Part of a small language model's weights: MLP 512 SwiGLU.
Each number is 500 + 25 x the weight over the matrix's rms, rounded and kept within 0 to 999. Layers, rows and columns count from 0. Numbers have three digits each.

# v: layer 4 attention value, 256x192, rms 0.143, rows 151-215, columns 48-95
# o: layer 4 attention output (transposed), 256x192, rms 0.135, rows 151-214, columns 48-95
# q: layer 4 attention query, 256x192, rms 0.156, rows 192-255, columns 48-95
# k: layer 4 attention key, 256x192, rms 0.153, rows 192-255, columns 48-95
v151:535494473518459430482519506476483512474488532476547516490527500532578510532549508524528510445492507494464549525489493525545512469527474541510469
o151:474510499497510466498464504475510527515481482565510506508534521516513483495501556493481499465478460539482510466394479510463508493464476499490514
v152:490499484522483479459531543553507489512504525504492535547508543539532499506474476522491490510520481490504509521492546521496460470540445541511479
o152:517522513528497477491467519511470475531530510527471488483480544460496520496508525491533465503476569489517488506536474529487510474488443415525496
v153:499481508562496482472501497516497434467470516543516524472531494486503537565562503521487511476539467478536460519501528509515449474524482484490530
o153:565498441516476519474537495478534471460496505497501473487510490538514484541564484508530492476457452480450540481483521475499523518525501475528504
v154:450503520547442508533492480531507458551476456478505499453498429494493527561523504515470519498516496488506480487499474474508505505532525527476511
o154:490503471508505501488484471502498471536522492436520479502497485493482473505503514489523514456492529524459459488500513468560491516514598485543501
v155:548458467507488483483450543543499498489483526540522498524485495486518515482553505506563489528499464529481490449550501507495466434465503501451456
o155:481503543471502510498497429433566527496443525439523491506519478563488403459477521468498494461534504483465488525546482523483528537531491464483453
v156:485460517446537518508502529473457443515520439487515472476505456482486492509499544511512478495564501528493499467513495505482476494497479515476429
o156:469511437504469533505542536517533545523513494446541511501455545563486453498482509518532486494568487492465477502547515530504516474541495500497506
v157:526484487498524477469466477531467492504516521528526487496508480491523468502483489549494505542443500535495483478514482533533512505551509523488489
o157:520495521493521499550432479426469512468462536438529509492503489485525489501493448538463511523454482542522499479486513509525529542538473487479515
v158:467532462568503474529517503484486478479504550469514527518438498500486504450498544472510470496466479552502448495518492488485480498532502496542473
o158:527480517464506478496529523485491503443597512547455465533485476471502503526584553524510516484504471488489509453606506484523481555535488505533472
v159:511531496504571525459517500497500519507508476496430456513499533485504474557543511564518478519475492503504543523522482526545470515468505436493511
o159:494564479492524468548516514520477527519442461507507522474469512507518546490465525529461494518474500503507476475506499509480500465539464517492482
v160:545512473491514477486506515502497434535530525464496523474541500495523535513515502477478525522504529515491490506451490542473486462507500506521490
o160:471518480520553485489421535484455494490488430464507494539471535473507485529433530452482488468537497556427491524450459487482511520495496489563508
v161:545519500473501491475531502497477564476543458539516528439488517555483474503487493476518472505504532504532503550489508471472562490501503508537482
o161:473516524504537458490555488498520506498521479509522463522556447528446465485479535543488509510562497447556516463452484446457527503460535480509495
v162:513497486508520465504517557507490513479492533522494526495512515467504481508459518445453524557514490529519522502497515501505504490486469513517502
o162:515499516481534468517493529533573571496500470507472552491476498504474502553392543500463524511493516522547490483434473525527468498461509483516558
v163:469519461531499507502500458503476515528517480502469481518514522531457495535532518540517502513473488496500452526511570522508523500499478484519480
o163:528510497510508512499590548514544511491501502495487523456521495505480490516438487522484520503437525467536526479592479507519493518495538479488447
v164:494486492481523542527536472513515512486531545538505475479435502478491472534560557442514514497477501491493484505486491515469479492470480489480530
o164:533528462502533519476510493453490537493497435554452517482491485467511522534479528477512526481497500490455503494433498494557531512455484512461473
v165:507482512487460494494470504511486502470484493483489523525505541500472557501524497512537519557502514533517495534477514507534517531542470506515515
o165:478522508472527464507582485523456504528561528461478480568494487490431500515477484487477493473521472542552525534486492521519498499534512553503509
v166:547507464513507452495556476515476501515525459497514494529489526487486488493462504487496512486524476552442478481502541525535549482465499476455485
o166:514455502584471508540541474489520491489513539473494545526494503542445439541493483470505478513514546531511483538484462520582523521489473506459486
v167:451547473492456518466475493536530489495482490509538512492469511466507471515461478492495456513491516508496456453472510528512525539486502497512515
o167:533471537526530497477443507465529569476567495496458543512553462507437513574478492473563529438492539519490487496544500452563514501529490500510480
v168:525533482495561517495533506481473560494508510526475492490483507490513516516476502469498501451490467470520507443521512567549498443475487454468508
o168:509540531494537488430523506521481543473508534521541501473510479477463553451469503478452456538478512455505571524563543529489519462465418505474520
v169:487496491492516474481514500501493491505529457503498512482524462511526487501551538463513499506546516462513488434488464477535492550555490523521494
o169:508543454495517485493549493534515510494493459512473548559531473509483511519478548507512487518506483523495505467404489501549496484512544494479462
v170:502484466493572523524496477512511461524489590518456474533514492520521497511519539512503493548521548512504494454535463541514466491519530502523510
o170:497540463526558496459429524506470515495447457478501549523509492499568498470453512511455523519496503501507459514465525497498503413515548469500495
v171:500455510520480485552523566517438469489499508520484468511540483535508504486474503487434508500499536510474482560501511489481525493521517485519531
o171:502523484547478470505505469481528505480460478508495517464523500546493562503399501473480506507518549554475479459449474515492505512480486495544545
v172:520490531499513515484505494510434522521506466491517509510523541466470513492525541490542554508458511532504466514538536515486494496518515528480486
o172:482501512490531507452513488534456493509501502486477526473505517513494492515555486528489512491476478571490498426585485475538481508512446526435486
v173:495464529466540545474508472507484463508525514510537495452517473500500534455524464500528488496490506452520465464451483455521500504511516519479498
o173:503476563488494495426484484496484470476517504507504493482510447520462495474466454458517489493579530509462537503480479496479489472509525527511477
v174:455480506482509499557493479496492469491492445474532520519548471544466473484496505540474551483528519523479536520517503453496488471554493488526469
o174:519509453522438549534562509527586429478506483526510452534539527481502475514471501493509532490508548523491517476427511485476448497505523528539468
v175:491516469546468502509504524454544471532579516539480478569502469473526499494506486535521478540526485473509508491487525492512479482488481533532488
o175:494518472484494529509600558470512516558518517471496529546491482513526457502482509514506479552519518489497513517437537473449488493558512521495449
v176:493505470459511496492529523522503519499521587502447502513503544448512509485503523507515488544566518513478565483512460487457505489529506500501492
o176:489496539470558513473475521455452454485487560479492496521507475466516501501575478536483526554547518527514477516495545508511492502536514465547514
v177:521494516480464489473545469563602550511506483451495479503552489460502476477467508538471523468515508485492511517499509477506529496507500503443530
o177:494512475533462471488552481530502489496471477439434549509497483474549427516547499512531473473469519546479527547521478502521540491474532527482550
v178:466487514505498485488520489483531492495519453477561487501513541540470502477526521504545490508497501484463540560487497497483452507602505473439477
o178:507501489506498516573524494509508449472495496437511430503498561483514500457533456496466526522479549505465518495513472502498548502556494473440528
v179:480491512540486467507492508433555527526474480488491497495503501527513518496503504513414504452515492516497476521514512463484435488482531471576473
o179:563509447518509485555505428445544508450489496479492507497460492483548477472491455518469511457456500516489532482491529470472448461489480441511514
v180:495487533549442483524470506566553523491575534507512516497518511483510492487515511489478474520445493525517510536473488524507465480479502514556546
o180:518511485527480504513501462497446551476544505497458479462533440560511457522501506554495518530470450515522469496456483450537465535518448515521466
v181:494501522504512539493485545495525523541496456485481516416507489438516501507496502503513525455506498481491483503518488456523498491490504472476491
o181:487476497482481435493498494468540447470501481458456454498527541472481546490402518445506533486481494490490457518473467505462497458485496479514495
v182:519472535477528485515538547513479486493489480510513500487461495509527472494443496513552455500513494497478437468495513482456523520516485501511521
o182:509479500519482509520477508476499501517522469497503520490464480477543456475479429508495480522519486466503437478503499483523491471498445508478492
v183:494473509485499528566483513489489506464459474503530488488534518491492523509498504499490523538522480473501526506507486457519474537498496535481509
o183:515524453529548530569519453490496477533459482523539528545526524498450470475409507506498483500526468613503489471504509466492506489483481542478521
v184:508501490515526523484480482581533504499506471503508525560532489460499491440491475507431481525489539450471485498530521536466516526492467479503481
o184:535489428488503499475487536538493456539482514471512531546493445517457524518497450508512505528524493530487526525521511526510516441494457505482473
v185:462509496488493516534478532489465513504478553533506501496516497476473497530529508499484509499508491541525542523516526509501486495470502549496530
o185:505523541465518547492539516499519559555450532531516493500542502522495538487459539464474494518545498546514490516524486510541526526547532526559503
v186:568512457505501514475476501499519493496509462486485532509548504514527504461480484493484488489510487479486541494501507491495488507559496521495441
o186:543558561505512545538521511506477470493522491462531494543514499497519398527505513453469477514510503482510547542483484513506480495504505522465450
v187:477513500482525528539434443428447527508537506525529501524533480519483542478463473536543470528509497486458482488564477474532487444508494520490452
o187:439457455526469475498489455540481550495516520517557560522510523484472527469486466534551468467506506465569513543604481506445456476480505519547432
v188:480553512488517528532467541503472482474516498501531537498546486511512491491481510480510449474509435528549412535535440527525493507505495478455500
o188:492492545461501467482535498494494487482549433494487506516558447551485503459484503512479492502497498511509541494497536476507504519550483527454457
v189:500522511492481534488537546484491487463514500525487479486535509517482519486498495544497516476504493525507494497526490574525491424448504493530500
o189:502510513498458506515517570495474478486470506498442519434505496539449467465600522540445501529486518515473539493590474544472498496477499482590483
v190:540496551461498496512503512489489457504484491515502513499490546536535465511470505514510516496467501483548461509549503458452502497499508489496533
o190:538504484469486551488431457518504462572513512537500493491486490491507470497512479508496537497564488455490493493562513427538491453510539520514510
v191:500497534504550472513520452472492488521527519522513493515483468468500504494466507463509517455501451487527455462539460467496520521470481490476496
o191:468484522498527509509530511453443510475545491541469541494532484483508518497460515493461458529479510504503469506515489519463464487526545496483461
q192:482525483496508550469515592455487550526523489485512516531498464494484491450503520502513536508531478583486533572509504500513511493539498498549537
k192:508532528488513480481510513498535479491467533500477532506493452532480501507518452487495513509497489502539514488517495473477481492530502505515461
q193:469521503501511481508506508465520538501474480496527486468497531510496487472429583501517534518508473513482511545470489469503502504515500473506497
k193:473497517507499510489492585486519470461521526514507524489544522501494506473520444489498483487506510476502495539530501459489535528479509522515539
q194:463504472469501512508482545543477482522534541543455529503490539493518483495487524517516504498519536545494534461463507455501492513521494540496463
k194:509522466532450559463520547504527477480492483516483494519514514533500473456535514460523513465511469475482507499536509499526537490453471516480474
q195:505527470490539517520523490496510462482513476461484491496509499519498497476495472480517479541491510502502504562528492502518507498506458528501503
k195:517536493493466510496513525516496491490497502492514500509507486480492508504492531495506488466511474482494502484483483479476494522529525458496514
q196:489475534478470482504528523546510536520495471520539481509514499501467528514454543504501519486517504486520512496537538498482527468474488501492477
k196:429505508533480483542533549492486542478494514464500500517475511488516507495505521444493493511470528489489497531520486487485510516529464513486533
q197:528505494524501509510497485445504467511469490501483471476462495500518476503506527497531519488491510509460516474459518451506488490515528479513484
k197:502506512461489503516499562522490518501496468531491515511506492489482515478455497501508492531534479514478455489500512546492539503475468514489519
q198:503469507529512516484470496552517522514523483493478482507497503511527494546515473473528516510468489523521477501474483488523496491511497481481488
k198:460511498527527555496519576492453493496542493496506548462522535527533453481474495526479510519498496507466498522484462508542501471469496517495520
q199:476494499508486488496515519511499504517522493502460451511531506505518514497526512478447475531486493536508491549523453495467515464476524532484509
k199:469496482504492474510484545499465472494538478513485489490468484483500505523479514494492501518510504498497510491483516506490473492523519528457498
q200:486495494492518498540476500488532528461446504493499526489484479500462538500508487488491530519472515505526471502498483490549515517503482411493519
k200:485551492521539482540519491497469469495509501500446520536535500498503519486506487482471536510480477482502512532448506515491479465521505472518516
q201:474488533488476485482497488500470511482510542502498496498462502486512493477496500518492514495488523460493458482514498516450509465485507525526438
k201:472517537469482496509494520509529485440478460464461515493504465519509489522533474510503546528527501472492521508477499501460503469503513495513491
q202:546476501469566501504470439479523511518510531459482497486524486501485477514501511465427530522525466475478491498528477479509523500513517496474484
k202:494515540507461525542508490537501511510516467505547488547468486467506508520535471539492488486508477496474474510482498519542496527470496497476509
q203:512476463496480527478464548482502533491453540504505507496537490531547495527479463532532548484464489512493501532501504468501454525485499525484507
k203:471485509519527494511517558545502490523514485494521522533463510530505508475510534524473476485461518474503511458475507501512513477477558503521449
q204:537505488527514548462508539464509562475437483483527482481531540476526531509512588536489490485547482526513502498504469542503468531555524472538505
k204:510485534490519458474482456521523510479547503494533502493489505533490498490497462469508457537497566524496504508504476483482511484523496492490525
q205:546495515492487461497518504492539480480513493500467496479501515461480512508529539494498498500483497488499519498521471499521511519494494557469501
k205:488468527442512519543483459551550472511549541516486518469513475471524467487505479500511492494505509456461506472510481539472491479518545468512510
q206:513485538477467533487543571470495425493456520483472487498500502487520488524506454446547490541553516505498551522476500497484537515504519478487470
k206:538535468500517514521519467526500475510542502502453523524477468510496511514505584526469523485505508527493491541501438574545498541507503543526514
q207:517465472468473523518503470531477516454512458461473480511503512515519504511452551510488520499525503522536501472498500483485479565488465489493522
k207:508520498542575508473500475495529474492487492504501509510492524516514536497535495500449528485467511521501465536524487466521510482480523505509520
q208:471500545520448518481515487520516566506483490469523493480485479497478497515485500503496537502519472469536470518501511468493503505506531460499500
k208:460464462523521487543509508472477504486524472504519475531517505526518471487478519498484503519510560506495486504497461483492544484517501464532484
q209:527496506488427541479511506482477483524476489533455485536460485535485450520496526509480514525485498507482481490510475520517499509456497467485474
k209:473553450469504479508492566488502527489532468494511488477498472508538486479495491485484519516502457489479481489474500488499478506532490543540474
q210:519488501445518502504516511478544452502503508496519474552484515481502493512517492549485495524482515509494489462483518532504438484516520494544494
k210:488508487478517501483493481533483520499490476490499516498491486498483464531465476458493478479516495523482491516469517489514491510519504522480523
q211:487460496541513527473466502500484472514518527509438540509482521556472467476501476518490494496504494526480471476468476528511485522527492490517519
k211:502494505564516483486512523465546504488504469544520523477432456515482511506486473474514507508504561485523509486521490486506481498473492512497528
q212:548559537522477477475476524521480503489494495492483502513481503523469475497470524506532488505491487494470528517521439527508517549489510472490469
k212:441514483528544496541503462517493513525489438479535476515514480485511476462481528499515535490554525510480517517505491532501491527521496534510504
q213:466500498525490514500441490500526523459446454487492471514521489536499487537521514482470476496504507564472480497488487506498540499455498531504531
k213:546486524534477514516472476494539451505458501493475491518495448492535511495488487539490516484508492495472478495487523488515476500485488504507499
q214:495468512546502463499466440470474465483523478488532520461479485488539499491483483529485496523480512508502462486494414518505519562493513482487511
k214:496516472492463497492435461494484496474469501519506522521535525490469481528526542472488505495541499478499479506496459471501515507475534505530457
q215:489545468491497498461525521507498516505502481499439524522476468506515502527495485519584518474463529491501509521505501485497480462483499457483510
k215:528515540527481508488521497494493502533504445472475491486500478525500515574513477491508485501527499494537512508493513505511475497486551534528503
q216:509498513522521537540527454500506553527505510494504543466486491523472484494534471520524490479493509489483492491538488558523497452494454468468559
k216:485505502494530498516475473483496494497460474496538564494496482489480519510522544484530516490480530524511524520450489487470526542512493513463522
q217:472501502480522464438504491518495491516479520514498484462482543475486462501511497479521480539512488496526490512522512524507509496485495545481465
k217:464497488464454509528505525486530457501533527503510517547529483538465518476518514511466500473523482466501514496520473469485480508496501498500490
q218:497491502517534498515507483473474514476453491504493485545558483513465489489520490492519454539492452497483530504520515487467463493491490526463489
k218:465528535498531507468501504482511481494503498480497503498482495487529522513554531483460495517563534503508474486480494522480510508510485493521535
q219:520513514504498451521502479455523509539498501542477535523490517500496526489526516485518544511474514530472490576490487465516491539507501545507525
k219:524512499477504532469493520482509517479496516498477475472528511474481559496464485482497487498522528520486527484503493507478475518492523481522507
q220:455469515512457494513506456511552534519458518554513521489536524475491573465516512491518468500514479487522485464506478500475479444513511481481481
k220:499482501509456457491498523500484542500506498495477480464508486500523479469472472449527476467504489493548490540536507510508529492537518524514455
q221:498530484501467504512520444475539475506516512436481527545483520493508482499524489521481506479559505498495477533460533512471533530466573472500490
k221:469497482515495502517496522487483499495524492534514537536522497484508524533470511518548481500502496518514563478488494466487520498507497515534549
q222:456502474494537504506501519487484497502582497484479507520489495451520480523531462486474499519546480497541508520481487504510493503509508504524491
k222:477508480462498464477501457481514498495474493525505483508518476470493497509502509516494500501470498520506496488484507492521509518459469526463469
q223:450486481498509535489516537495508543493515494496519482449522545519487535497516544491502474510496544555507496515495467505503528520496515520521520
k223:517499483487436483523468519557526543489499522549515549550492511492508539522530513517505523479510517477498521490472538516497467515501530476512479
q224:491484501514476482506540464474491496525487481500521476502516490516507488475509524489529480467514496522502479508520526484493518483513494485491526
k224:480496507484476549458541521453497553461530521485518527485519533543467509486467448474496535510475492524502504499558462522501492473432526530496543
q225:511483490506475505495498483530510552500470517463520483517517498511499510505512539499537494535486495514467515508472511551517496489462501466512467
k225:557523508453492515477458527577504525515541480513522486507495486507476516532460516529497540507483484530493481460476486475488488524511511514516525
q226:443451522477504476531498458511497487531480510499506507502463533495505511496509530531537459522496535500520477502489511532501517525500489490480504
k226:536495483500507547488518473515502525481514517499506482488505492508439517500432537496502501512499504508490494478519487506514466537466493526483518
q227:527456501508525499490489515465493543518479504471555526533479486454519502505550538486470477530491480509501469480522519559504528534508513505480521
k227:503480514547487509530496508501520512506485498462496517499528528486491496488511474533577495461489506495532508505520474549488513537486478527495467
q228:510482521552466468540485461499503451512537532513499450520519504500500514486498535505540483497508528504500502523487553511506533540530505474485435
k228:498505505480451541509525494511500510485468523491484500516473531459530515499457490523503525532481537527543503515567524562513526493438514463489532
q229:550496486518485492483517447514516518513493478486498556513516463485519469514496513510497466458482499522529492480429480458506498509523480490496502
k229:491498494464480545504474499509502487535525526466538489533504534469491473491504466487510502485484534535520520538520555531512500477472481498491491
q230:500497500478477527515505495513514509481531477509518519520497487513509477489514485483505484461513475492493525533510498511511520478501512521510483
k230:502500519498517478530504545498496501531476497498510508504473490461457504477510494531457518486522500498479481542508510464441518498503515523578479
q231:525486504512504482527543505436493494500528499502501504460530493500516484456529458497452471505481510528494538466517508482474500539485517479520502
k231:467480488485490490548474507470519530498470505516469472514488475517464521510486529450510544509498523469537474459472486501518509494475468512500511
q232:533479494529516489488487507480514549512505518508491506493512530509503505487482466454499560484549492526447472479520470496480499468498547556529521
k232:483505521536468501476499514526486515499486474490526469531501481496493505532493544480489489482489500505483502516539504550453527507483508528509497
q233:479526512519492534547460514514523513483504518473493525488480509511482488461504516498502510514508517510465478520556499504468542523510518492477493
k233:481479488552482505497507522482510502565512489514491506491478520481497489482509561528522506478491560493488474528515539514492506518520525474517475
q234:497483499513482513511500507497511525470483509505486496500489493454495468501520508544484503502477469542513488495538530497523497508502487495557460
k234:521452493474537511501513509483510497537489490496503501475482524486494469480474534499513460491493502464502489489511504504551489539521500492489464
q235:526496518525506548498484530455484502493507506501530494511520492492481513504446509462470471503449480509522539505557515507492545557517481504504523
k235:507516523485520461560482498528522494507498515480452512488537500489529479510536482546502497467517540482530459501512507493475501515470513497485486
q236:473487439539467498479497469486498514447515473526521483546477542479528514515505529479517505472504466491504480495495490489485455512491512465532514
k236:529480490470531478483478464515497498515506475492520484499509501529502447489519472517482458516521442457499533520473526521480507469478525494505499
q237:524513490502538539480465517479449549526484511488496495542500491481495499497522486520475499530508516509540525499490464483466486490488488535485468
k237:533524506490483501489447474506452553497520494511539466473499488547517505517473456498486512496521494479480491531531516507500494441469487488523451
q238:482517490494514518492525557547503493490512487456516517517487478530494506493489497488470502523544531496458517523499502482477512445519484535488464
k238:481506486490514499465500460512566547522497499521509478499493491446468472540446530500496489515461516525540478499495476480478485484467491475544490
q239:496504473477514483497494463478487513501478516483447493548498508558507494507489473510491541468493523443478462499518516513482505505498521467466496
k239:488489504513520547548506484499497500512478508504502515543511479473517483484537520505497479521484471537535524538527503504526523471510484507490473
q240:485502467481543468508441524491467497502534486524494523532508513538498488510498506487508509477496507489470474501490484500465496485504482469496456
k240:449489480505483492516459492500513520507525458496507478503491471456497520495516513462511458513523486498509493511502505516572489495437482507532477
q241:498514486527511533473465507500505509497496496484541490507474478483492533470522447546537493480544475511523499509503520445496503474486494534505590
k241:501455497481518472520500454530514514484472492498523535502504543514546547554500504485491480465499530514482494486503475510499529495534490486500511
q242:518498472461490506488489510535478462493476513500516494528457517442502499501521517507518513519517457468461479447483493490477507518442496483505475
k242:481505458494484472479469486506504494481507475529540531490526496532529472487479459503444509503494509521548452515474503496487473507495497487521516
q243:484489537478477548462460519523517497510533491507500481510481514499490509509530488449511489478503492494504511505535514468485469541531501489493455
k243:484502518487513477449526537531525503515516515485492462507509517501514525496472565548468513486504490509502516483486524496482518472472474523519460
q244:429474507481540486529513552539488514504490490561501488555507515477513562524496473523449490509492517535516491508509442542510494532494483553484468
k244:500529534501509479438476491491508486535484508543472496451514483521480483479474468485552477523445513500512501480514481498491468490514492480525491
q245:497484493548475515482485511468463522498498458539501512469506517522516521524530483524487522466513514506492482501493480513508524510512498508540544
k245:493494487513539504476448499525526489484525486462437517500488522482503478528495497521532498516507516510498468534488473482511431494507496488486449
q246:506507485535515492484514525507497432497538531534513485473536487491506538523543501506464564514518466509499489474492497473498535481458482502498505
k246:508483495493481498511477567483478490495475522494544553528506498461508482525470504537473498522486466499517523463511500486532490490528496481476498
q247:534505497497471523546515488446516479475534496544486514478492524488488438508523532502502533434487474556491525495470489517499505495522491505475499
k247:509511442512462530471471495500529506504470528466490508544530476502524518484475510500509488516481516447500516475461528537503494475495490509507522
q248:489520481492511507500483514528517502504473474512502486557464438487486528484480479481501499492487498511481486523492512509507518473556522568479496
k248:479488491530470530523539530523530549478459507497455527471533504464472487496539496506533489516458489499518472507487513506482488541500475517509494
q249:515503491495482481491488431509537457504464524484511522528526531475479520438459507495534497464486533491510504486498535507486510468472399460450480
k249:506483505465444513522505502490511498495511537489458522500480476456541506573493428481524503499470482504479504489518482479516539539515534555475470
q250:483518479488487498513552541510541456507461485469510541496519501500488486521493454529510452497547518484524502523507487508493493497474495482522518
k250:476494505538504481550568469479481493476504535521529516504487512534521529476473513488524501493506493532504484495490487560505451482532518483471467
q251:473494499494505480505485491500511466531507485526551510462441500515521511519486498500474484491525509534472522485524501497489534474479492508501541
k251:488495517478476497461497486466550510505504480493544499481493504516495497510531540459524521479471451465477479468500497502479521520535511482522497
q252:485475521537512486519481503473461495472519488507562547483512494499511482525466458492470524532457513492494471501492491541492509517470489509465509
k252:487499501478481518479499509505518513508507499551509511508509505519463508522490524544489516484517469458531462515477476442489488484509533522519472
q253:464473503480473494565483529494544504506521496510538457521505478519504492504530485496469481520494538519463472514476470473488508553557495520515473
k253:455520509509507515462459497525499477496488489495428543500507522488502498464484495500506498504469444494490512521489529513525467473505462500504522
q254:492507492535520528527521478487500533521480497524490518531505523477505474536496498493500514491530490486472469508489512492539514493494517514524429
k254:487515485498488484473495464467482453475484448492496494514471514515507485496476492538529502500473514513520505508472487485510487515497502509515470
q255:517501502528501468517473515519477545516481506501500501530477490529492509535535523481459492448489446497568515510504493538523550509492506483482507
k255:529453512506516509484497509487485432516509513532489522502479493501484491469489485510503490545524510485493512516507531481526486489527488443481472
v192:504532521507497486460504487474476497498489533445494503500505516499504491502507473506510502464489489474494526530461522494490488492486493508493527
o192:505511506527472464488520450489512491518512496513464500501460498487474500515548547508522505500542491464495488495437498468479481501492526468512482
v193:538498510487520452502520502482500495492473511506493479489517477488483499536497511490519541498524527511545516570500508515490484432503489510508454
o193:527506504490502479447479550495489514501453499519507501515501477518549519530526503514445549464491475474474514495527517499518539522488507518491530
v194:576532480515497522493535505514486496504485543474523517464507504514497523518504508490510485476495505532462504465490539487518503495529476481527498
o194:497477522502510506488496513485501496477505485491473526497535470491488488494533501475481452539501496481477488463465461490547485481526513489515505
v195:521479490516462446495500447451489466503501528521480506447485464516518494494542496522533515496452488539512492477498467481514509477498488459473519
o195:519505502496462469494515505522491504513508490514484503508489453510468505500487511489464536479520501512511498494437484522514518495495528501521459
v196:486482486533501505513502526497470491462538464482491507474461486493506490522516536428498504534482502501467484486491471486521513503475552491511493
o196:458476494476533541473514532508486523465503504514558493532513521510493535515532534477480486508469474520477476483522489524494488500476478506508474
v197:502502477498508513496512488490485532485488487502472524543465525510507508453479505506524507514470506520484487499478506524513480516479545484515503
o197:495527501480515477476511546488495468511568518503507508542496496517491497522506498509498484530499504526537507488478490509485501477475510543511486
v198:461505479471546503479477454504525525460502517496493526484492508478506543487478482494511504497488475477509518525520495508485509498492501480461551
o198:508486525431491494484487458503498516497504486515503495520503510496494507485454495466474487520493500501492538536532490510477503487500524515501524
v199:540487545501462486490499460508494459505510540521527491502540490515504514476552512508519518500519493498528487471525458493473482485513490531522493
o199:493521498503498493505493508524490513499478495487521501511521493538517480513510568537496529502518487507495492494445484480515502465526522496470514
v200:551489492476489495494483479467491497499472480479506454545485482512473487525531479480484475488494504497519536489485507471502490495490498478453476
o200:497507499491483488458512558506474487511503469494493506487494492494512508508535500485500507493504541426489484496498501480456527501474538472497484
v201:484488533481509511529479476523487489515482503494480512486542479505520513512490512485512515509503492520503496503509489508505491505526503478496537
o201:498514494503461504523502461539494494489521444499489516495535485496519501516519518475521520471472461508506501522516491498522507519486531487508499
v202:491506468474508488519511450546514495504485464525499485496455496522514508464483535469503499535492532506486491490519485467501495503523509511521515
o202:530510479518519520525494501500478488498504508465519470518482495496503477512532516492534500508492503514502501522512495500485477522515527520519492
v203:523500496534506523514495508499478509489505516493452521454510505466517500495509456518512524511511525507483497458491494533480553553463502455483520
o203:487507494493510491515539489492490522477551475523481576479502504499490535491490512503451518498538500503501496485499503505490510498495496520508511
v204:474499480503507538519505488485431537452482531486533507500482506525503479475523509485515526497502472492496486478516487491487526492491476518509509
o204:452512532535518490529500531472504511461501508505499520551517472526452525454517492484522497486512474512536493499501484494489487516476485530513511
v205:493497489539497491495497483525510485514491472532499510442490506507496500491472481477504484513466490500501516497510506522508474503495493535503511
o205:488476459531519501519496467523507502509519474491501476522534488485492485487496519485492468512494479488476494493541494472526533502491505525503505
v206:539521511528490534521529489487499458509473488498495468496491496502511467501472464521525500471527470520495511495507487498519482505504524538522433
o206:472484518523498490488496527514501505495507508522490505524501484503503461486497477493515528505512474496502494496504503498501494496490495470524486
v207:493499497493533480510493543492468518491441509547495489511543482494524488515501518509479528482485500475538505489529530512534482509530463477541523
o207:535533464506518491488473479525508496502484498485500535546541473476548474485529507519534505500454495444512534472492517511524476483523501472475514
v208:457503517481500474453498505471488498516508560490541480530499505503550517493481480501488500477516469511491512466502535504484510486465479510476531
o208:471483517496503505508471484475527488518517485532451507470482491509520477485550495495487457476512539507495503503533489485522517525474501507500471
v209:528489484479504480486533543487472481484502553501486513482533523502529480512485448519542496518551479500528492525492489496505479472524511527536496
o209:447480521510466481452480532520484483527510495505531475498495486483534509460527509525505474513568468482535513487462494516485541511507516499516544
v210:500477544476453497484465507506485520487518522498490446537514479527478491475504491493483541541501512482496492491509517477514498516492504545515517
o210:489486529488484472489462496476482496515480519482501526531511500524508518527495490501496485519518540537507468520473486493496493473504521539482508
v211:485493475521487487496538537491490494513502470491507502514486503478465491454512493481509490531494497449532508502481494526493514538509503464472490
o211:522486495463496487479529457487458480486461532505474500508505506498509548487518490502522468513494512505545531499469449525505469510529476483508494
v212:468500507534518499474462539491472465491501531538454484568501511494502498524511467542534531486495477492518482488513485483513470432513523497533478
o212:526493484518504526490499477480518530466470521519471494513477521535501500480558485523505496482494518501510495461549498512522466478510497474506480
v213:520489518470544488510477521507486525505475500485527492507527523535538481495498494534499503495482499505534453510490464530494491546537515516510478
o213:527501522491526528524494492468502495526466508502490484518488497513523456494510516521504478513506488508523512498480495461481534485522501471465492
v214:531504500501540487522515526478500444508483515493427514494504518457510507485493496471527485515481485499529446507488498532495484491518492497478510
o214:508512513489494470522532490496486505512508458452453493473511480489524508492461493536553531524488530512524497504484511485512556513497492473518537
v215:527492528502498509540500500458517494485463488497493465499482484479541455470479508498463526486471505497505505502547488448517509555488510501481505